Weights of a small GPT-style language model, trained from scratch on English Wikipedia.
Architecture: RMSNorm before each block, untied embeddings.
Training: a variant of SOAP for these matrices, 3533 steps.
Each number is 200 + 20 x the weight over its row's rms, rounded and kept within 0 to 999. Layers, rows and columns count from 0. The size before them is the row's rms in percent of the matrix's.

# layer 6 attention value, 256x192, rms 0.167, rows 204-255, columns 0-31
096,176,157,191,217,164,235,216,223,200,203,237,208,230,163,177,212,186,213,189,202,211,174,198,190,168,185,203,199,187,180,202,221
102,208,222,190,191,237,189,220,201,198,204,213,198,218,192,241,228,195,224,224,203,182,214,195,205,208,209,191,163,204,207,167,213
096,200,228,253,169,179,211,203,196,213,189,145,155,189,179,225,212,176,175,178,202,200,197,208,206,239,169,206,198,189,207,217,183
101,177,193,245,204,189,194,195,187,232,227,216,171,194,209,180,204,193,235,259,240,170,166,187,210,187,203,204,161,199,168,189,178
094,184,195,187,230,184,220,200,184,197,157,188,198,207,203,200,208,223,218,164,203,192,209,189,209,177,211,195,174,229,190,155,178
108,193,169,253,187,201,158,210,208,212,176,224,194,187,215,227,210,176,174,231,239,203,197,182,192,197,237,206,234,206,201,200,212
098,169,201,201,201,191,223,203,233,226,227,220,182,212,197,223,205,184,220,195,163,187,189,207,193,181,169,173,200,226,208,186,200
105,145,180,188,199,212,221,177,223,245,204,220,184,185,199,190,198,212,172,158,175,155,193,212,192,202,181,211,237,228,236,193,214
097,193,196,177,252,218,217,193,207,209,191,186,178,203,197,232,220,220,207,205,234,154,168,215,215,234,193,215,180,186,184,195,162
100,204,212,184,211,217,198,234,206,211,221,198,204,162,214,202,217,206,210,153,209,201,194,234,212,216,181,177,202,168,214,197,206
100,223,225,191,230,162,218,195,173,214,219,231,190,192,165,193,178,226,166,203,182,192,207,163,174,197,207,226,184,188,208,196,193
093,186,235,203,219,230,242,212,244,193,235,206,205,189,202,166,201,183,199,174,195,210,202,185,166,201,232,205,181,226,202,228,222
093,215,213,190,187,209,217,195,215,218,202,195,218,222,216,198,173,162,195,196,204,214,215,216,212,204,175,188,190,206,220,167,227
103,207,206,214,209,222,172,207,191,202,175,208,209,206,199,209,214,167,204,202,191,165,186,178,222,211,206,199,198,209,191,188,173
102,199,198,211,193,212,211,205,216,192,204,210,209,186,222,204,192,215,212,230,223,193,210,221,216,168,185,216,231,163,192,212,190
096,168,199,194,151,215,177,194,160,239,197,259,198,215,217,172,194,170,184,199,182,195,175,194,210,201,186,173,200,177,189,223,226
096,219,181,208,155,198,238,210,225,189,192,194,210,197,168,228,187,185,183,204,207,196,201,215,221,189,169,178,187,177,196,232,190
097,201,191,185,193,227,213,192,177,189,210,205,219,206,172,194,187,188,206,184,178,221,201,183,218,225,170,170,195,190,200,201,181
093,219,174,187,197,184,165,207,196,169,207,200,212,170,180,219,194,208,206,224,211,188,227,189,193,179,181,197,229,200,206,204,205
098,243,212,207,205,215,195,192,221,218,214,226,205,226,227,199,208,194,199,181,185,213,206,181,167,203,200,183,213,195,179,186,214
105,177,211,214,174,182,223,213,216,246,171,193,206,184,175,234,166,213,208,232,215,189,226,193,198,215,196,174,204,212,201,198,203
098,182,204,211,207,161,214,209,180,213,181,214,194,203,238,195,182,220,201,197,242,230,220,219,233,169,163,197,209,184,218,224,197
095,177,216,212,174,201,197,203,210,182,196,185,221,203,231,206,202,220,238,232,189,213,201,167,185,201,195,201,223,201,222,203,212
102,245,212,194,224,181,198,202,193,263,199,183,189,202,238,198,208,210,178,198,175,199,216,173,166,201,199,199,202,183,219,229,188
102,211,213,196,205,192,207,179,202,206,210,183,213,183,202,191,201,171,204,222,195,188,186,240,189,205,180,219,231,178,213,201,203
100,174,199,208,208,175,195,194,212,257,163,218,225,190,180,193,224,197,195,236,175,193,195,241,235,205,213,186,191,242,195,218,174
099,170,164,203,197,188,191,173,189,207,172,194,182,212,239,198,195,209,172,192,188,193,175,205,234,203,206,202,199,166,207,196,235
096,212,168,168,209,198,203,251,225,223,199,197,199,166,213,193,200,183,195,206,201,195,213,167,191,192,195,199,197,215,179,209,219
098,184,213,182,179,226,191,195,227,198,192,187,200,189,213,235,177,161,211,213,200,190,205,157,223,173,204,173,144,218,184,202,236
095,220,221,199,226,223,186,188,196,228,194,177,202,214,183,176,212,196,210,216,192,224,249,185,222,228,213,202,182,185,190,189,181
098,202,190,174,193,188,201,209,177,204,222,191,215,188,243,217,151,195,220,174,170,196,181,196,211,189,195,218,210,228,180,168,209
102,185,208,175,221,161,189,206,218,156,205,184,219,186,211,185,204,204,212,221,201,206,212,175,234,186,210,188,230,191,180,209,254
100,203,217,209,204,179,203,216,196,215,209,170,180,164,195,197,219,183,217,214,240,219,191,224,184,210,238,195,215,180,206,204,219
091,191,201,218,193,165,222,192,201,221,193,218,220,210,183,171,182,171,216,209,204,213,204,211,204,189,192,194,166,181,208,186,171
097,189,225,236,197,164,200,181,191,202,189,195,203,191,158,198,204,190,232,179,191,212,214,218,181,186,212,197,194,210,214,194,155
095,202,211,199,252,197,216,206,232,202,214,183,189,224,188,244,222,240,224,176,192,201,227,181,221,215,204,216,183,207,194,189,193
101,218,203,205,186,209,205,224,235,188,199,218,215,224,224,158,203,240,186,207,218,198,213,177,215,211,215,201,170,203,196,217,210
096,201,210,196,228,199,194,213,237,218,220,176,211,193,189,195,209,205,173,225,182,182,200,194,215,223,208,190,193,194,173,184,206
096,210,194,222,172,173,194,170,193,207,224,210,210,217,217,185,222,177,199,216,206,192,208,205,204,178,194,225,216,214,193,159,262
099,216,227,171,186,178,214,198,209,220,215,199,245,198,200,187,216,190,208,209,215,213,226,196,210,222,222,192,205,216,207,177,227
107,223,208,162,194,195,183,196,208,198,212,211,218,201,195,188,219,234,168,244,194,195,179,202,193,169,206,199,205,219,237,232,225
094,201,197,172,203,198,192,196,173,230,196,194,206,240,184,199,177,177,185,204,178,199,220,176,234,199,193,195,201,181,185,203,195
110,164,196,199,197,179,203,199,234,172,213,198,180,231,227,211,221,198,198,185,200,244,199,200,195,198,180,184,181,149,183,226,188
098,174,212,245,166,232,190,186,193,187,170,194,180,200,217,222,194,190,208,203,162,177,188,230,209,228,188,211,215,177,207,223,195
103,198,175,205,194,195,192,214,166,161,229,200,194,170,200,223,193,223,216,199,183,195,213,131,226,211,189,230,238,170,221,189,179
094,156,209,209,192,208,190,198,212,183,231,194,157,214,207,160,214,194,217,179,206,190,244,221,203,189,197,242,201,232,197,196,228
092,210,220,213,158,174,207,183,188,206,202,198,240,186,182,208,203,201,182,189,217,206,225,182,184,215,162,203,184,191,188,217,161
096,185,201,198,205,208,179,192,178,234,222,203,202,194,190,189,213,210,193,212,202,200,208,201,214,188,200,190,228,193,159,195,207
094,236,225,210,201,193,198,237,227,154,191,217,195,205,177,210,221,191,210,176,204,203,216,176,197,192,203,213,220,200,212,189,185
097,168,252,164,205,241,191,180,189,176,196,195,211,188,206,194,244,198,170,191,171,217,204,220,176,214,226,193,219,232,190,235,192
098,191,196,194,186,164,186,189,186,202,220,198,179,216,214,194,178,216,222,156,207,212,180,218,175,216,194,204,209,229,187,163,197
100,215,216,224,226,199,226,199,181,193,209,187,213,185,179,196,182,167,203,184,219,165,215,195,194,227,228,211,211,222,203,188,226
# layer 6 attention output (transposed), 256x192, rms 0.151, rows 204-255, columns 0-31
099,190,205,179,208,197,219,205,216,161,226,201,198,197,171,170,223,190,230,191,177,214,215,190,232,190,181,193,207,177,199,195,228
103,196,214,209,220,214,186,238,195,220,206,198,211,222,205,185,201,176,202,199,215,189,180,179,191,217,195,224,181,185,224,177,198
094,221,218,217,224,209,183,187,198,184,168,181,189,190,231,249,247,237,192,199,201,196,179,204,172,197,199,170,155,211,184,213,164
100,195,158,207,222,213,207,196,186,203,221,225,214,149,215,166,152,201,225,208,214,207,172,205,181,189,200,209,208,219,211,212,198
097,192,189,173,198,154,206,183,207,171,176,197,211,204,223,207,183,210,206,189,191,208,207,209,203,180,207,176,207,200,179,174,211
109,198,207,237,166,210,152,211,185,228,154,216,176,184,177,189,211,232,208,233,214,197,215,178,206,201,203,195,208,224,221,187,197
097,205,211,177,203,203,225,214,217,230,216,228,178,235,163,222,200,205,214,207,200,202,209,205,175,195,202,197,231,214,190,179,168
105,187,207,172,196,190,231,213,220,202,163,221,175,175,216,215,225,177,173,135,187,165,215,182,194,192,206,236,218,216,197,212,203
098,202,206,168,191,179,185,161,171,219,196,225,206,175,203,224,204,181,221,240,173,214,209,178,181,202,189,157,170,162,189,220,201
098,158,220,187,212,205,176,215,171,164,200,191,245,175,208,187,244,197,195,219,195,212,150,221,208,234,214,219,196,223,193,187,206
100,202,207,197,226,179,205,198,202,196,188,204,203,201,194,192,222,224,202,225,201,162,241,198,192,203,171,267,225,189,205,195,191
094,193,204,183,189,182,188,222,230,217,212,206,193,174,228,190,204,226,158,201,203,193,202,191,182,202,204,225,242,206,171,196,193
097,197,185,182,194,206,224,209,191,203,194,190,215,233,196,195,207,203,179,193,196,202,176,229,211,210,189,178,199,233,240,207,190
105,194,189,197,171,213,164,209,195,192,204,200,227,231,218,213,214,172,210,215,191,176,157,197,206,203,162,158,191,200,200,236,202
103,203,185,212,234,205,182,191,219,199,216,205,197,221,186,218,179,203,192,199,174,201,197,191,198,238,199,205,192,216,213,201,170
094,226,208,200,177,192,173,163,212,208,205,223,181,232,207,158,250,202,183,207,177,211,219,195,239,182,203,216,190,213,206,199,202
099,202,227,241,166,178,203,172,174,200,220,198,202,214,177,218,194,184,210,242,202,175,220,204,193,171,230,194,199,203,202,201,159
099,174,202,217,192,226,204,209,188,189,161,215,179,208,222,210,171,198,207,194,203,210,226,201,237,177,202,205,214,177,181,196,197
094,232,203,168,207,200,197,195,205,210,200,213,165,203,162,166,239,211,207,222,225,205,219,171,205,194,183,177,185,185,199,189,201
099,173,197,204,214,179,175,202,207,169,213,179,229,220,172,228,206,206,219,182,182,201,224,201,168,191,215,210,200,229,185,193,219
103,181,181,194,200,204,174,239,223,209,220,229,205,214,195,225,229,192,198,218,231,209,211,229,196,186,206,170,215,227,211,171,167
099,218,199,224,207,180,190,239,204,206,178,182,190,220,206,178,194,219,222,191,234,222,202,217,250,209,196,222,227,214,204,205,181
096,224,199,205,201,162,209,203,216,176,200,232,189,166,222,205,181,207,184,192,154,199,203,182,187,218,171,166,182,207,205,206,202
098,244,212,183,223,217,192,235,194,206,205,200,206,217,210,177,172,194,164,241,224,213,208,188,208,181,192,163,198,191,196,216,197
105,166,241,222,190,176,213,219,191,225,161,164,193,193,206,189,212,206,224,167,170,202,198,214,197,232,197,168,197,232,223,176,213
098,180,218,172,197,169,221,189,194,186,205,227,196,199,174,217,214,207,212,184,190,191,197,193,224,182,199,186,201,231,189,222,238
099,166,166,206,202,205,215,212,171,192,202,204,170,231,212,212,187,231,189,217,204,204,181,191,237,223,242,210,190,205,206,190,201
101,195,185,181,169,209,184,219,195,239,204,194,206,202,199,205,181,230,211,212,172,191,202,200,181,201,217,212,211,224,186,152,222
094,147,216,196,235,218,162,213,199,201,196,203,218,195,188,217,178,210,223,226,200,191,211,185,192,215,255,152,205,178,228,179,187
091,185,220,217,213,190,205,230,198,231,216,194,205,210,222,202,212,187,178,177,192,221,229,157,229,193,219,248,163,213,184,194,183
096,198,195,190,220,245,175,168,203,199,191,192,195,173,227,196,201,189,171,164,190,221,192,207,203,200,213,270,147,197,234,169,206
102,231,202,168,164,201,195,200,150,221,200,193,229,210,153,215,201,224,193,211,196,202,188,219,215,217,197,175,203,184,176,181,251
099,215,204,243,163,206,214,224,185,201,189,180,177,195,205,161,186,210,202,253,195,186,202,224,208,180,210,170,214,225,153,188,220
091,202,186,196,182,179,225,207,209,194,221,197,211,210,202,218,193,196,180,213,224,205,228,221,175,173,203,229,195,176,203,233,188
095,226,199,221,207,206,158,233,247,191,227,206,207,191,216,199,227,190,239,173,207,188,179,191,205,213,205,186,170,181,194,165,175
100,210,185,205,215,163,211,226,203,205,212,186,203,180,201,197,224,216,224,196,228,227,236,188,179,200,185,221,185,186,200,170,167
106,218,202,201,223,202,226,206,222,219,201,221,221,192,174,239,170,185,206,206,177,229,205,223,214,255,213,209,224,200,198,203,256
095,220,188,218,173,209,221,224,185,183,244,178,219,172,192,195,220,214,216,216,180,165,176,185,195,198,200,183,182,224,211,170,211
097,189,224,241,201,219,178,198,166,201,225,174,189,206,191,179,218,216,212,198,191,212,228,183,160,210,193,217,216,184,193,184,207
096,208,192,185,201,170,197,215,191,230,209,200,207,209,222,191,250,187,199,195,169,201,245,191,218,229,185,192,228,164,165,187,246
105,214,165,189,210,168,145,194,233,195,219,199,224,190,183,207,205,226,201,234,201,163,200,197,211,177,209,215,206,208,236,207,229
097,191,228,198,200,181,209,202,188,194,208,216,189,240,207,194,169,166,180,164,171,214,220,189,193,180,209,195,174,164,209,210,205
101,191,209,229,215,217,205,185,206,178,213,198,196,204,179,195,241,180,198,229,218,220,200,214,205,205,223,174,208,214,206,169,213
100,183,184,196,192,198,174,187,189,188,188,169,176,204,212,221,214,167,207,191,169,194,225,224,193,174,246,207,214,211,207,179,195
097,188,177,211,176,213,179,213,183,175,214,221,208,207,167,252,166,199,232,172,151,192,234,181,180,208,174,224,213,208,199,164,216
098,184,212,209,189,202,208,205,228,232,199,177,177,164,179,213,223,222,206,204,183,176,217,190,177,174,214,188,198,209,195,219,234
096,179,190,213,199,212,213,190,172,206,198,212,228,205,188,217,222,199,182,206,214,200,212,200,174,213,212,211,176,178,189,233,198
093,184,201,202,201,206,183,202,216,211,208,209,212,223,186,194,194,157,206,204,212,172,221,201,215,200,231,169,226,219,185,200,179
097,202,192,218,182,205,189,228,245,212,216,185,223,215,192,228,196,230,201,214,222,211,213,234,156,168,198,217,192,217,204,230,205
097,186,192,183,180,220,214,172,214,230,228,213,197,177,206,227,218,181,177,196,206,198,186,202,209,203,227,207,208,177,183,210,210
098,201,200,167,224,154,200,204,173,200,191,182,199,183,221,189,196,188,220,208,194,250,166,170,178,212,181,206,217,227,169,190,180
096,223,225,226,226,157,172,196,173,213,223,192,194,206,228,165,198,188,190,197,199,215,231,229,198,206,195,202,206,239,212,187,210
# layer 6 MLP gate, 512x192, rms 0.18, rows 0-36, columns 0-31
093,231,186,232,182,159,192,207,148,214,200,180,202,178,235,192,169,237,193,194,204,189,211,205,189,195,201,180,191,232,201,203,187
097,209,214,214,216,205,214,188,230,193,184,176,237,225,208,203,180,215,195,216,231,211,219,203,223,208,197,191,212,235,239,179,234
092,202,223,212,179,180,182,208,169,226,210,213,145,251,245,239,190,162,197,208,202,199,204,222,188,179,213,180,212,224,183,186,196
096,177,178,225,215,181,170,231,174,191,159,212,189,195,186,186,161,186,191,215,217,158,212,230,153,217,183,215,201,171,182,189,221
100,214,211,237,194,191,187,204,205,219,159,228,219,179,207,190,211,190,201,188,216,218,193,208,172,170,163,195,211,206,187,194,204
102,223,218,192,205,190,197,228,179,179,219,210,182,199,197,209,220,178,230,202,231,223,187,192,187,179,162,218,164,187,176,225,188
100,190,180,206,169,213,205,220,182,165,207,200,204,179,179,193,236,201,197,177,199,230,220,211,172,186,204,204,184,176,214,222,217
100,182,200,198,197,201,206,210,182,205,237,208,211,179,205,241,200,216,199,249,176,210,192,188,202,189,191,210,264,206,184,147,193
101,203,185,241,206,194,149,229,206,192,205,171,218,185,191,237,179,167,200,255,186,227,216,214,234,212,181,204,210,179,189,215,212
099,180,207,189,225,172,192,185,219,181,213,193,216,173,226,232,215,229,187,219,212,189,219,204,200,215,213,160,205,211,208,216,228
103,193,201,232,224,213,183,190,232,184,209,216,211,216,203,160,184,210,208,218,216,187,162,206,216,184,214,204,210,210,168,197,217
096,187,203,231,206,219,194,199,167,220,212,225,195,161,194,180,201,195,226,238,193,198,213,195,174,222,228,266,235,196,180,199,185
116,187,143,165,223,200,197,227,168,214,156,190,232,194,175,181,193,225,204,177,211,164,257,197,214,244,193,233,230,187,209,199,207
090,220,171,199,206,175,200,228,212,189,195,198,174,178,194,194,197,201,220,173,150,205,205,207,208,206,204,230,182,198,179,178,204
101,162,202,198,235,184,205,217,170,238,204,198,203,234,209,205,222,171,204,213,183,206,223,164,214,201,214,228,253,184,215,217,190
108,233,214,202,225,171,234,204,203,203,170,223,185,135,211,211,234,195,224,221,255,216,210,209,183,216,190,208,169,208,194,202,204
100,188,240,191,210,183,186,180,178,197,180,185,206,193,170,159,197,212,199,212,204,226,174,218,180,194,200,192,200,242,163,192,214
101,195,192,243,223,176,232,181,181,207,228,205,180,177,188,207,223,207,218,177,190,156,207,210,213,207,198,194,201,173,200,214,190
088,213,186,208,192,195,208,170,150,186,185,229,222,192,216,226,189,201,182,224,198,194,198,161,188,160,189,169,201,235,233,218,224
101,202,176,157,206,170,175,208,175,193,203,205,198,209,176,226,189,205,186,186,199,199,210,156,195,187,251,234,235,198,176,228,216
104,240,207,202,187,201,171,224,222,188,179,218,220,197,191,223,202,204,242,192,205,187,212,196,196,199,211,220,216,198,233,233,219
100,177,190,200,225,207,178,205,194,214,210,218,185,155,170,230,198,206,222,182,196,197,224,187,186,197,191,199,222,143,202,184,185
091,193,214,202,216,202,206,205,212,172,211,202,179,225,156,199,180,194,160,203,205,199,168,258,189,250,181,190,193,225,200,204,192
101,205,214,157,200,192,231,180,207,220,205,186,204,193,186,207,193,203,214,206,198,243,195,222,247,206,187,211,208,234,202,217,219
077,194,214,214,204,217,169,203,179,206,189,196,186,188,161,200,224,213,215,182,190,191,194,194,170,249,196,183,206,224,191,213,153
095,203,224,222,208,207,193,216,216,182,171,230,135,210,213,201,206,205,194,180,174,226,195,204,192,228,201,192,210,199,210,166,215
098,209,221,214,219,166,195,213,192,172,225,201,169,206,176,230,171,179,216,197,210,196,224,151,220,181,191,195,162,207,223,206,205
095,208,180,169,202,197,216,189,202,163,219,224,186,188,211,184,209,210,199,184,184,232,210,188,196,193,177,230,176,206,229,223,259
102,225,175,264,234,201,199,211,213,188,197,206,197,204,172,219,168,211,150,216,199,213,204,177,181,184,196,186,174,213,191,189,178
096,198,207,207,188,199,187,205,202,196,213,193,192,201,190,196,210,162,178,172,198,210,205,162,214,189,186,205,236,202,189,217,192
100,181,177,226,228,187,265,216,208,224,164,178,209,190,231,198,182,207,192,233,219,229,212,190,194,222,193,192,209,191,172,172,212
104,232,188,210,163,182,219,197,215,160,158,167,191,218,192,198,182,207,205,195,196,208,207,213,183,215,189,166,210,204,205,208,228
101,191,185,168,169,220,218,201,190,182,159,194,184,203,209,182,198,215,185,195,246,218,210,193,205,176,203,208,163,163,209,215,166
095,190,224,233,187,185,193,214,209,187,193,206,231,220,205,182,217,200,188,189,191,175,172,216,184,177,234,246,175,193,187,202,166
104,206,171,207,194,224,209,206,180,159,179,203,175,223,188,213,203,183,213,209,212,220,196,174,168,209,212,230,223,192,217,203,212
097,183,226,175,202,211,200,188,183,230,176,154,221,218,200,204,196,184,191,201,226,201,219,238,161,233,182,155,194,218,181,189,215
092,202,198,194,191,213,185,203,220,187,190,198,191,205,223,201,205,182,206,227,193,176,212,229,162,204,209,180,184,195,201,209,172
# layer 6 MLP up, 512x192, rms 0.185, rows 0-36, columns 0-31
104,205,178,212,193,207,184,196,183,219,195,211,206,184,222,147,206,238,242,206,199,182,193,226,209,171,156,183,225,206,229,208,196
095,152,208,186,202,191,222,183,226,164,172,190,230,224,171,234,186,198,209,179,240,210,223,208,262,214,206,188,257,211,187,216,202
095,207,216,192,197,223,215,211,182,203,223,207,223,218,162,179,208,213,174,199,217,221,236,166,217,194,188,215,193,212,187,184,218
104,177,197,204,210,213,205,190,184,249,214,206,217,201,270,196,197,176,186,195,178,220,177,169,202,211,203,186,203,178,190,211,227
104,231,218,184,223,163,194,176,229,190,222,230,215,218,204,236,174,254,189,217,163,203,177,189,238,176,186,178,225,198,183,173,197
112,216,202,186,187,193,199,185,160,199,196,192,218,177,192,238,196,221,219,225,211,205,197,225,208,190,248,171,174,208,186,180,201
101,189,206,240,205,186,206,195,206,196,199,181,195,232,221,193,197,219,200,172,176,209,209,238,237,216,225,172,198,168,164,224,182
103,218,208,182,216,192,203,219,226,198,196,188,195,210,236,216,249,196,251,218,150,201,193,210,199,211,188,204,187,213,217,180,159
108,192,196,171,231,211,199,204,163,206,213,199,200,228,236,194,211,178,209,171,218,169,191,201,204,203,207,195,199,194,217,213,186
099,218,225,194,187,192,213,203,162,192,206,214,203,193,166,195,224,218,179,218,202,197,214,182,198,202,202,215,211,185,169,216,208
099,239,207,184,189,214,191,217,175,221,195,221,199,179,207,191,181,208,208,199,201,226,186,180,213,199,160,174,208,229,209,221,165
100,172,219,230,183,191,188,229,239,205,204,199,211,190,187,183,206,186,212,204,201,189,225,220,186,205,204,207,207,174,223,185,168
115,190,180,197,182,203,212,209,196,239,212,195,185,186,214,195,205,197,208,195,215,197,195,184,220,191,161,207,173,201,176,239,220
099,221,205,182,176,205,180,180,173,174,231,168,216,157,217,162,184,203,186,188,191,218,211,207,213,243,194,211,227,198,189,172,199
107,196,194,174,144,235,180,202,203,205,164,236,223,171,181,179,200,196,181,184,201,211,176,202,203,172,232,194,213,212,194,189,231
105,143,191,194,186,169,198,199,231,202,232,193,211,185,227,164,196,239,208,216,180,201,214,198,192,198,206,238,193,175,236,170,177
094,234,245,229,177,160,217,228,175,191,190,230,199,209,210,187,214,212,192,202,176,196,215,201,197,175,220,160,234,192,187,224,200
094,196,173,218,198,192,232,189,216,143,181,179,208,199,210,221,206,194,191,201,169,205,217,197,226,159,207,165,201,179,197,186,212
090,169,162,186,203,215,175,207,159,219,194,202,189,182,192,172,206,199,169,167,195,194,215,169,200,174,194,230,163,222,209,181,203
107,170,181,200,217,197,246,192,212,226,224,172,183,169,203,194,233,205,225,226,206,184,194,205,134,211,199,192,158,177,204,185,173
100,220,213,191,219,199,171,215,214,231,213,231,189,206,212,197,188,205,237,185,200,190,216,203,206,203,230,242,192,185,203,225,197
103,195,213,205,176,202,196,172,227,203,212,180,228,201,222,216,199,214,251,194,193,225,211,219,186,205,173,214,186,196,194,212,203
097,210,197,187,206,221,171,176,200,197,206,218,212,177,175,151,186,223,191,216,183,180,212,226,196,234,199,181,196,202,226,201,179
104,220,203,186,169,131,205,206,220,200,195,186,201,204,183,192,178,180,204,187,179,231,218,216,209,217,206,229,203,186,210,196,208
089,173,187,179,207,193,216,173,196,232,233,180,223,242,217,228,185,194,172,199,200,220,189,227,195,212,205,177,235,217,197,214,236
099,239,209,193,188,213,220,237,200,189,189,195,185,230,239,200,218,201,214,198,192,187,222,204,198,196,193,216,224,197,215,200,184
102,178,229,236,197,212,241,171,167,221,226,237,215,197,178,221,198,212,212,219,180,180,197,208,189,210,222,141,227,228,193,194,238
107,197,194,164,189,221,232,151,215,202,178,184,184,206,232,192,190,221,200,223,201,189,182,205,181,201,198,190,208,225,210,150,188
098,212,186,176,224,200,200,231,189,187,232,217,161,195,222,234,183,167,206,180,207,205,204,214,189,189,210,194,202,165,170,218,240
094,205,181,243,209,189,187,224,201,194,168,239,188,215,202,185,209,207,202,196,210,188,201,228,194,196,242,252,215,184,208,167,196
104,223,203,208,214,204,229,196,201,177,207,212,177,207,210,229,178,209,218,225,167,198,213,197,210,184,223,205,179,170,195,168,205
093,189,219,193,173,133,215,220,178,209,192,193,223,222,183,228,199,192,208,211,217,181,199,216,215,206,166,191,219,182,228,187,205
101,234,229,206,200,188,201,190,213,224,217,187,196,230,185,215,203,212,191,197,250,196,180,206,208,205,175,194,170,231,211,196,155
095,220,181,208,220,176,179,207,199,213,235,195,203,170,175,213,176,155,216,217,211,186,209,186,212,182,217,235,211,222,196,215,196
106,239,185,198,206,245,243,174,176,192,220,218,212,214,218,203,212,182,186,177,197,227,214,172,166,189,214,191,154,217,187,224,198
103,178,210,197,222,203,230,204,192,237,211,181,212,243,234,200,217,195,181,174,234,208,217,233,209,205,187,212,221,251,195,186,192
100,227,211,187,215,185,183,203,146,213,156,227,209,218,188,172,218,162,190,233,193,180,198,191,184,202,181,184,189,202,210,213,212
# layer 6 MLP down (transposed), 512x192, rms 0.177, rows 0-35, columns 0-31
102,204,202,173,185,237,206,201,239,208,247,189,207,220,210,184,153,177,173,248,209,203,186,203,232,198,177,201,169,227,229,211,213
096,213,196,179,190,203,175,204,198,179,209,246,202,140,202,166,193,216,212,174,202,177,175,192,181,203,204,224,216,202,197,179,207
097,263,205,177,215,205,175,165,209,211,204,146,214,201,193,196,206,201,250,217,182,189,176,228,184,215,220,210,169,199,197,169,206
102,193,199,209,180,210,242,189,204,206,208,215,187,184,200,206,189,194,214,199,231,227,189,200,220,201,195,219,132,175,192,183,190
106,216,234,218,162,219,199,173,218,167,202,171,195,188,190,216,197,199,197,253,215,197,203,174,164,200,213,211,223,167,217,217,208
100,196,202,211,194,193,178,170,181,216,206,242,167,159,189,211,218,169,203,188,176,201,218,231,213,208,225,207,210,213,211,195,200
097,206,170,179,168,204,214,174,228,193,194,199,203,222,198,217,187,217,219,225,247,230,187,225,214,191,218,210,207,217,206,211,194
100,226,215,211,179,210,199,217,188,170,225,170,209,183,215,193,192,188,207,226,187,222,181,218,227,206,237,190,236,189,204,213,208
109,195,203,177,162,223,191,185,167,210,191,214,199,173,243,152,192,212,217,201,235,175,190,204,205,179,219,202,203,191,189,187,185
098,177,200,233,210,180,216,210,186,194,170,215,184,213,210,220,192,182,188,205,201,237,214,204,182,214,179,188,225,244,184,201,234
099,163,209,198,187,241,225,153,154,160,190,184,213,198,207,204,193,234,216,184,225,194,211,167,181,191,218,144,198,174,204,209,198
102,164,228,186,229,195,205,171,227,208,198,214,178,212,199,211,207,210,190,226,212,221,206,224,187,223,222,212,204,187,188,211,195
112,232,196,179,182,193,186,195,184,210,200,188,171,200,220,185,178,190,205,196,198,182,199,199,196,197,188,188,185,182,225,187,177
098,174,195,183,224,208,209,194,185,218,192,194,211,231,194,205,204,252,173,209,235,175,215,172,196,194,201,195,190,184,211,240,187
101,204,157,201,158,217,215,202,204,194,187,217,213,242,192,197,202,214,213,210,207,177,186,206,200,186,229,169,203,237,196,168,209
104,201,229,180,207,207,185,230,186,212,217,162,196,192,231,193,222,238,213,195,237,223,206,220,198,232,168,233,161,206,226,151,165
094,217,176,195,171,200,196,203,232,181,192,227,203,202,202,183,219,201,201,184,215,181,192,187,227,186,217,202,195,208,215,183,209
097,206,189,152,174,198,189,201,212,241,201,224,182,191,191,161,208,203,197,225,182,226,168,164,174,207,170,255,195,223,196,175,208
094,240,175,204,175,191,192,203,167,162,217,213,225,218,212,216,215,193,192,197,208,159,201,203,194,190,205,168,232,182,187,169,221
107,187,207,153,215,182,201,224,185,160,212,201,211,211,213,190,182,193,195,223,192,207,208,203,192,176,213,255,220,175,179,209,166
106,211,211,193,192,239,219,190,207,200,222,147,209,194,218,195,191,231,175,218,220,185,230,227,206,242,253,235,218,199,216,178,193
099,207,186,177,184,206,206,192,183,174,212,226,224,196,235,204,218,205,229,211,198,223,199,199,182,226,237,208,200,169,191,242,212
094,218,221,197,207,206,195,219,205,185,175,191,197,144,206,208,171,199,197,202,216,207,195,232,212,193,202,210,202,192,190,209,177
110,216,201,177,176,184,199,203,184,188,181,168,217,196,191,214,203,184,209,209,194,185,234,215,211,194,183,190,204,254,210,167,182
131,182,179,150,214,226,213,189,212,208,242,169,216,245,201,221,197,188,159,211,221,203,164,221,220,182,214,237,231,210,210,200,190
104,192,202,192,206,190,207,198,205,228,208,199,185,204,192,218,186,205,222,227,236,173,223,186,194,172,180,196,189,194,184,189,182
093,195,185,259,225,208,181,157,214,166,184,219,229,185,200,175,207,165,221,201,242,221,212,194,211,198,210,198,214,179,221,191,235
106,208,173,198,181,177,214,205,156,228,239,167,195,195,209,205,203,215,174,216,239,200,219,164,230,199,182,242,194,190,209,170,208
098,203,217,180,221,193,232,199,203,247,248,180,200,225,185,196,163,204,199,188,188,248,199,200,232,200,206,227,157,207,201,209,180
100,197,206,169,191,202,243,190,186,203,227,216,179,188,233,158,188,212,189,209,212,201,171,226,181,182,232,177,208,252,214,168,161
106,233,232,210,231,197,205,201,219,190,186,180,214,207,189,198,198,188,195,228,201,188,185,186,172,224,169,237,211,168,156,206,204
100,190,193,175,198,231,211,244,190,196,184,172,177,218,208,175,195,183,196,195,229,238,233,234,221,165,229,213,229,187,189,212,229
099,215,227,188,209,186,204,200,192,190,181,190,221,162,178,200,229,183,192,194,208,170,181,207,244,224,180,175,218,205,212,196,197
096,192,221,198,228,212,176,169,193,162,242,207,168,188,193,211,163,178,171,199,219,219,230,204,189,218,224,217,196,173,219,186,192
103,188,190,196,206,235,248,192,199,207,212,187,177,226,194,216,196,134,204,188,189,191,203,212,147,195,192,182,193,227,242,203,216
098,191,209,191,203,212,203,209,227,201,175,210,189,208,205,199,196,203,204,227,224,236,200,207,201,220,188,214,217,197,163,203,187